config.yaml
d_mlp: 2304
vocab_size: 16384
attn_scale: 0.125
parallel_block: true
init_std_qkv: 0.0208
batch_tokens: 131072
steps: 6508
Each number is 128 + 24 x the weight over its row's rms, rounded and kept within 0 to 255. Layers, rows and columns count from 0. Numbers have three digits each. The size before them is the row's rms in percent of the matrix's.

# layer 2 attention output, 576x576, rms 0.114, rows 0-99, columns 512-575
099:109123124129100101151105104137114125169085082128152127150125128157142128143128119125141122134159128185125088148130124119067160140131120172159145087152107170138133124121110107083133145139114104
101:158103116138139115116138148115117127106124111163154169110132114138087125108139116167084105149132151137144113118157125128131103094170134110108152163139190153113084106062154126137132175146150124
097:164120091126131135094113122135159130128136131122153099137131145116136115158115090134131129115172143112139135102130118173132122104134138131120139131102109135185141129122175082142107126074133139
106:139134111077116163100127131110132139106156129099157139123129100085098121163120137120135134130163138150121126151159121134146131093124143141171149126167106131152102145112128098095117136168154131
094:111118121124062119147129097124142131069149159126106101116150117145155118183123129140098147146125136107158131131068146113123156127132114159109126123117118124107117112120134098087189167131128103
097:135092149136138159107149140107134164100079100114159128101165102118093054163103128112138115112114140194122108089176126168130149141139107148138194115148151116118118140133120151082144162143106131
100:104108111152122160141149078146126134128159116114143109155175128106116128088168127150168113156109164111122174120097093156120135118124098164140157144109164121077147153106145135116122143149143142
098:149115123142084136132151130151105140129157120145154151131141134128140089120139106119172138083126149138159098147135104173190189093113158144089089122100138159133119095157136123083131091105120145
105:132173105124117114121164131103092113128090135141119137103073110148159149093146128084114111130090087149138159165138111158126146133123099146134138148119112160175106145117130129153138089139150167
093:095070100162148149116131154123118114118111123125151128127132167155114131132135089135094176137111128104124149136165122121133159127130162133079168118140109060145138134132147085127167201142122111
122:152115138093139178095098147139132103080177163151118140124099132104134122163103130121146102126154134153083153104134149159165119137124094109134087119102115106115131135118136104186144126092148111
103:141117161141201125124101157127130091108085136137152140148108088106101151100101149141083142106151161155116142102126117115117136129150150144126100115070151134129112103096123118093131133088087148
095:100135127124147120139101136103139131131133170164113129133156157123182163088084149158152102097118173108165131140110143117083107104118159152112118129112117168132116131132130138139115138118153134
096:195150130129142093138154126166146115065114098179123099160163103109113108081126135113134124138118164130127137089099105101127118127106138109153119120151165156116138138132145153161122106095158108
109:143121144159152156124158114116156140138151125129149131158116118096107132133127159175133113173182202111152120102137107126099119118159136110124138123141121131117102077121148139103167138114163089
099:120096196168163127115137078157121145096126107060076152153147113158151128144089120141172096137138111188141125106140128155116154180136162075189106177136137109101137139158144106124084133127142151
092:131173139140093116102167138134090174129087119117146146141120120179103114180174113118077155191151095156111086139133125142152131136108163049132142146091121155128088111141114106121142100107122170
107:154143080098123141122149146090165094121120146124129161140157161123127144106187152195136101086143177137117088125116125158109113173136109137150146103088103122123149129120146125120111116173101117
092:151173167088137136161126141108145116139136078085079129053167135124130096134124112126089069139147099118096108156134125141091136109154184136116132131165159097119158148125149137142113136155126124
103:139116120091136123066107149078093119111122145102123099101135157126152098139064118142106142150159108110133143140121137124140156142192160136125127170100119072138119094126146117131112147143127126
098:174164104090168150116178118138108144135146081122131128145152119167184100068087101074120120138118126150109142143071126123119130127134078123147141151120132154169113135125147099113111158146115104
112:120111138155083110161085097169120073103128155130112151096165111160135117102157155155131146079122126104145114117141160119146184139129078166143113109126105141136148149146118155140136099159116071
099:098124128140142104105134152151121118114102075178152155129158110144120111166100121104153166146130094105149059141146155111140130129126122105146107176141121133130129154095097149142113133117160164
102:104139113145088060112137063145150118150132129113098147115060097085100143149142146130141136154130122134134108169145122100143132106146125099172097141178086125134098164084142130146173098128123140
100:135160130116136120127095110101142155130133130138138153141114120145148168149095141112130139086163147155120125163174150072156125112148129168145137104138170145110096168100075138110067158104127089
090:116088117140137118128126122154131116084108117182101079134142132114103086106130164149122144116133119113132118120086086174120086119088169157111099119156178134149112135128137156184086138119078089
106:098115146167071166122140111157103141150117098104144092075148143114136150096176205147126149102151172175134130127132135176133139097174065178154104121091134170147108137133131119136149161139139137
098:155130131144127134096142153125142080133121118125137106153126159151121096071089132138112192083075135139138136103104158126148088134109167139090091150131151118115169090138091189109091153168150140
102:167118118126093145148093120140105150096143149130150185116107106118130150134109178136162157190127163154141160148133091092089121105104101155131103141133156090110124143182126109149136113121080084
093:099125140098113123118166175149159123087063123127153150096160148129108125170150137114117117133136100142106146094162166130098098104199131084120165161121096114081157118161152154134147127125121124
095:106122168130105127160133118122129123118110115124115176147113137122147097155157143127121125154167097126111098140136156167155130102116117187121132156095113085201123163152111141109110132086132156
104:115111154102130134155144178112127103139107124109150152095119135127109160116168129157115120179164140095118144138171140152091099160130125153151116131116120123131145172149129136151116143148127139
103:091130179121109075116111169134161123120098156120148068139125137158097125159122085083128089128132090109129132074104135114150138156147101157120130112125089085122147140138168130152123145104122125
075:070170145118081135124152145110101133098119148132130125167117145128124142116132183085150110115117119146130124148137162156083173115129140151104106162117084124154125139140153155178130134155102178
098:107175156109132185161143129137124170111137129145096121127117137085157124160119111140139131150117119135147147111113155140077100097084099136161129100115124100116131155157145135150124077143071113
100:136160136125152140143111073156165108150120167071091109096129131102108156120122099104120064149189105117118150111125101088114083111132104124118109134112138114120110091108139134134105140115138113
101:106158133084115115129099062155169097150166120121114112117155156150125125161122121159123133109114117147133129125129161114108151131110139137082140137113120088114137136147105073104100096173082148
097:090151156096158115103167104124147125072161120108123119125071136117167163080121122094074123141120163112105125143141120126103122093088139117084136148131128148145134096131146140120105127128157132
096:156133150125133103140123086122161130176127104102171129113108135118145128088156133092167120094099078114136099117152122106109113113127128157133109116091132132131127132093135090127039070094143181
092:160115132124143117188152088137187119132093139145129125065180123112147117141138129138096133106131161139142115116152147159107147124062131124092119127128139174114074125107130147135146134118130125
104:119120134178130152136150093125192116105076116155138111145157107118122141094131166105150133105105137140099093146086110137131124154089100127160088163171163102160159168142101134118135083147137146
105:116149102099118103120132198099129115187079120111114133110129157119171124113126148125097143126133140113085115065109119101145132173110094143169133140136106093143107092116154138123132150088100109
105:154147140165144123162157138121119132107143155073110123133170114138139115128109147132172104122089153132098138138130096145133133123163132118119125114134125085139081115113184115153115163093119172
101:123076174140144119110126143130166143139133157091107137122157135163084117118102077125130105095146164133108054133122184164122116154132166136082178080122121144125149144132152124114125100132116113
102:143088115143103142138141099167142152150126097110122125170172165139127096107116098121094142114145146121159130152142140119176131133102154133098112132117198153146112161134174132148167058132167146
104:093143145089101153122128109111122128093111116164110164153087102119119096153120132108138101119074067146147121135141181102198143108141089096106099144129142129138110112104132145121093096128161098
092:148111147143110122085139151094147123104165098083163080090179156182090118121143120109191115170127112106113095120142140114162073120120105108164102147136146102135187163137104160164124113149138109
097:094141128120099140159143129098158162120100077116143130120147136145141170173144074120095100115086129107099060095180074133117107136135058082120112121120132146140131179116132105123112123141125134
092:124116089124120114134080091155163141144146112136129151133123145133170126086151110121154155095130129145086140117158143151096159090136134108087110136149130185119130139104124129106165137056119129
104:127144105162143101127114187157136104147110128129169162114090147170110166142125179130079175175145124104146138120119112161126152145124073104074123153106177123123102126109121140138134195105098123
103:088163121156129134134161135182137131122133121118131137121174135154122135084147105115092112144097133145130085142106098137109136143115146082144131104067145102143155149175156128149132110157122148
097:093152112122096146166137146113132105066111121145112146146107136129137071129136119136128160111157137113125148131156136094155135133109099137069127087083166082094118207073118126136090107155071121
111:115154141124145124123163138118119129086096095092139121189094141146103148114119113102107143111086112114134121161133090165146159116155119171165097150142148128142080084140155165125142131128129160
109:112123101094164163136141074143140138160165150126082079122088115144144123114112095158159156148138154179169138156154089133132145133178115104136115113095160202134072146122130103140152075175078164
104:162109139121153100139153112076124093199149141162051124174189112156093157109107129150149102149171117103118114147104105143123110144098119098148114196162155107122110141130117088108121147140129132
098:154146137152090108097185122137126126166106113109137096138115115131108137106090158152142136151103135110200134155106101129129102140084114099073128164096149088136094166154149117119101129121110113
100:169144110112137127189144146140120122102123168105163144144100190137094168158105161116109143091143134086109162104124104157110139122081166149138170166163104065158197113162153099101155090105137152
099:098110137091117096166110151188139153132140113139183135134170151110126097163109118107129110157173119106137150138116099195102126134134118150084133130074146170137161058104128091119154097155119092
095:096104156143145174120129109111139135161078103087151117096129107103123072184204091154081129173104119129147133099086149127172134130138121138116156180127127091102085121131145100109149150123128134
092:175109118118103139099161137106156115134083151124146151152091169121149144103127088122127116142162129106134136112127141094147107113118099132109117145098125104104176147143134122105151149138100112
106:051121129132045104107200122127145119143125154166161137126135153116114123108155160134075119150131146084154099226141119152093124143032152094101141154154150159114109125155074102164147122127110112
104:097182115119108063163121158151108144111121121118127157123134146099151100157120128103088124156105131143060160081109125130111064119076158146151152171130163153186133164099121116151091123128118102
097:148117149118133135130166143140138171166125158087124121101131096142108130130143112124129101151105121141121164095109070110143146091123140111110154124180141177157118117160110179136117109150139191
091:111104122190169112148088144137175148160122144138100136137141100140130146129096135108145121123092113152111131111080133145100126134103137093099147099100138158168119150151129150151137155141128112
100:136112154101127102137098147128140113172147126067122115076097104142113164142115088186108144127107162154142146092134136177119154117131133130141103104133093120126080122110137167131185188133098141
099:186117126138105122169128140131142150112121184181119116112126095094181122108155113170146195102123096146141138135156135145081150131115153102099148130123142122119104103168113119140117159162080158
098:138145112132150134148125144117142122116097127144115115114117113136110197137096143102110161150163139120143101104094131120156150069086151174161105162068126161113157097114126077125144128128126170
104:119142136156120145123103097080154130099134100126152128178126116084151048144136100085132149107086138155090150155100096138106149147120118119138143123151101142141157128142158141084166138135070107
098:150152158124142141123154126101099088076092147137133088096129162123146132087142131128167173156128144100130133156118141126118123126144165086102104147164154133082162139097089165166148102179140130
107:135144128092091145131135084087139151159121110117100119135079146148117120162127109148073162110203151163135162106143130126170116075125132088186150148139160119092102075138161114156182083120165112
097:092110101116130098145151142140154143126109138137132137135138097143124092126123111150104095129133128123123141141094126046103125176095142091161142145145121146143136147107114131108107125134071140
100:177146146073126171153131132131083113122096105124136102161109114088139124152084142151145133128148069108083132142140095151102110137172150150128087123125144091156176145095110116143170108142167173
099:182123134102130121143131068159156175072124144108114090146158127096124120163146110127128157136175149111114148104110153121110148151121116182097133114111163145164151124135139152140159094092138106
100:115125132125133144123161127155133171118157148147124135116118122092145116115125066154132163181157116113134143164113132167126115127117176093120111143126088157168080138077156137091123154129141138
096:126100136140164119126176129153150143148131163132092099171127158119123161151095132169133166122143137093113154143126127112090168130176137111144104115112136104148094153140125152172127110091123147
110:128101110123162173139127123135143076122155121093108091111122100135122110104158139122089168137105112142116126162109101149150119133105100141128211205108136127128097124114128135108102122165120129
095:153163149156187106147142195102095091114101114160080143106140181120091136151123126112156173118129122173148131118141119131109134118153097140102137122125128152101118108112115132103146155137143130
103:152133135062097169108162139123107141123122113122137074098151110135165155153167140136109098062103105113082063161105145123145089127100116133116124103152124146118116073172155130118116151134101124
091:138127146119123124133120153157106091127125142086122101138162130122142154093133150140100098143150103105131104084165147120106115130145122122108108137158091131155131115119114083064071117100116165
099:132157106162155156173107097132127096098132131128146116130154094157112106116160152142103168153139116152130109095115143109111121144170130165087134127138142092153083139091146119134137160134148083
105:110132129116161134110111119141125087147074145096180148120111125112158146076154114091124109123105100137158125135121117130073130085107124147125126119089095146119127107119080080108142140091110074
102:123138161122120138103118114136159162134104109153110189133056126110157095137142127094139167086112125126069163122148109132118134094134116112176151143144100113153132141076089061131097156074174112
109:128122071140123116130135130136124147100144104146166140139152125192087149141150133089096165159122154178180110145113119112159089127113110089132156142149128113149097150083119156132135112126133097
094:120107120118143093162097130151150119105101121176135093142122112125101139107110142089105157102132175114112130132145154132138119147098088134132098196126182149137120100186144138152169100096142095
105:103114179156094139157099121132124176120127169120107151136137109165144165136095128152147101126104133112141060103135185160118110096130147130147134147133104141146142117092115127130116151154151124
103:067114089125146136173107124123080194130150142152145106121118106142110116152126128114149070097151155132137156139156139098078104127131114134091098120123167126112129151172179134086152094111104124
098:113129151128149174073079115144123127118117110157132128113118126183135090143138165121123098129102091116143158128121153106114138133128113124142158141097090131118189105068132132090132159131104078
104:080147128161121116136132122174147128119133126153119118148130126118121129135087121162111149149172150160116114068092106106099127098136086113129132137137118149142107132151092075144130099120079140
108:120082164094123087139114135113113105147094104122123118089139095090118079108067060147122125089075169155114132087184133126145132088157170165130140086142117204120159096152143083162088143171116152
104:067136157124081133176179096136112141128078126154140095144112103119143107157155071186121109123118107135138112102116156084124130143167159067119144149064114137145118089086124095107162112129126162
096:116133107132166116134155114104187096097190119110131134111129128127111159137121153100154110124095134167166095117102134154159127094133162145118152145121142146056101166156159086133110104145122143
090:099106130100102108107149188111106134143102097127114112110133098133096132126102105131118118136135157156125084118095107142162135142107107097144177099125089159139114177112101110140118117055166156
102:099123129132164089135122148149155079146092132106084157130127139082153145163197106110126096125134066100132119113142127106121124106159132147143125088147092132150140150064106150124083120105148101
100:154139128122148164136144133129132120144110120103145075131161153142189097151104162139132155122106133142129080180141161101159131125142178102159164148102109183142095170144115104119103131117183111
104:098118093125096133131125114105160119126120110118097199132165125118141091095140132130125146138139127163081118196140134156090136142131138112122130097131121150118160072133142111160127159142110143
096:108122114077127122166102165145112137147136111131099148087120159148160173145109132168114140129136104154145126068126098115157113130176060120119134163178110163110113122162084135146077094126130121
099:143114114142109109098094139095134115124145123133139107054105129128117146118096095092131089140099130094077141093150124143134126078150099136143184102156154126147168148115160111099147127108119141
128:148117112136123112169132146108150104134131122171097121137165140156141130091121134129144150148118131096148145151108169152131109102109103086105111110119131139116066141109110107105067135110099140
102:114124092079127142126147141137083110085110130157155123150129149162146134142141099158121164148131145133192113088130142154074139129127141158165117131142082127160159122147101123126081143122123139
092:124122125146136087117077130098099144117153173154113104141103160144145087138127131133143158152177122099114166183134159149090134138136114131172124172116126099095105127119139158083108111145141111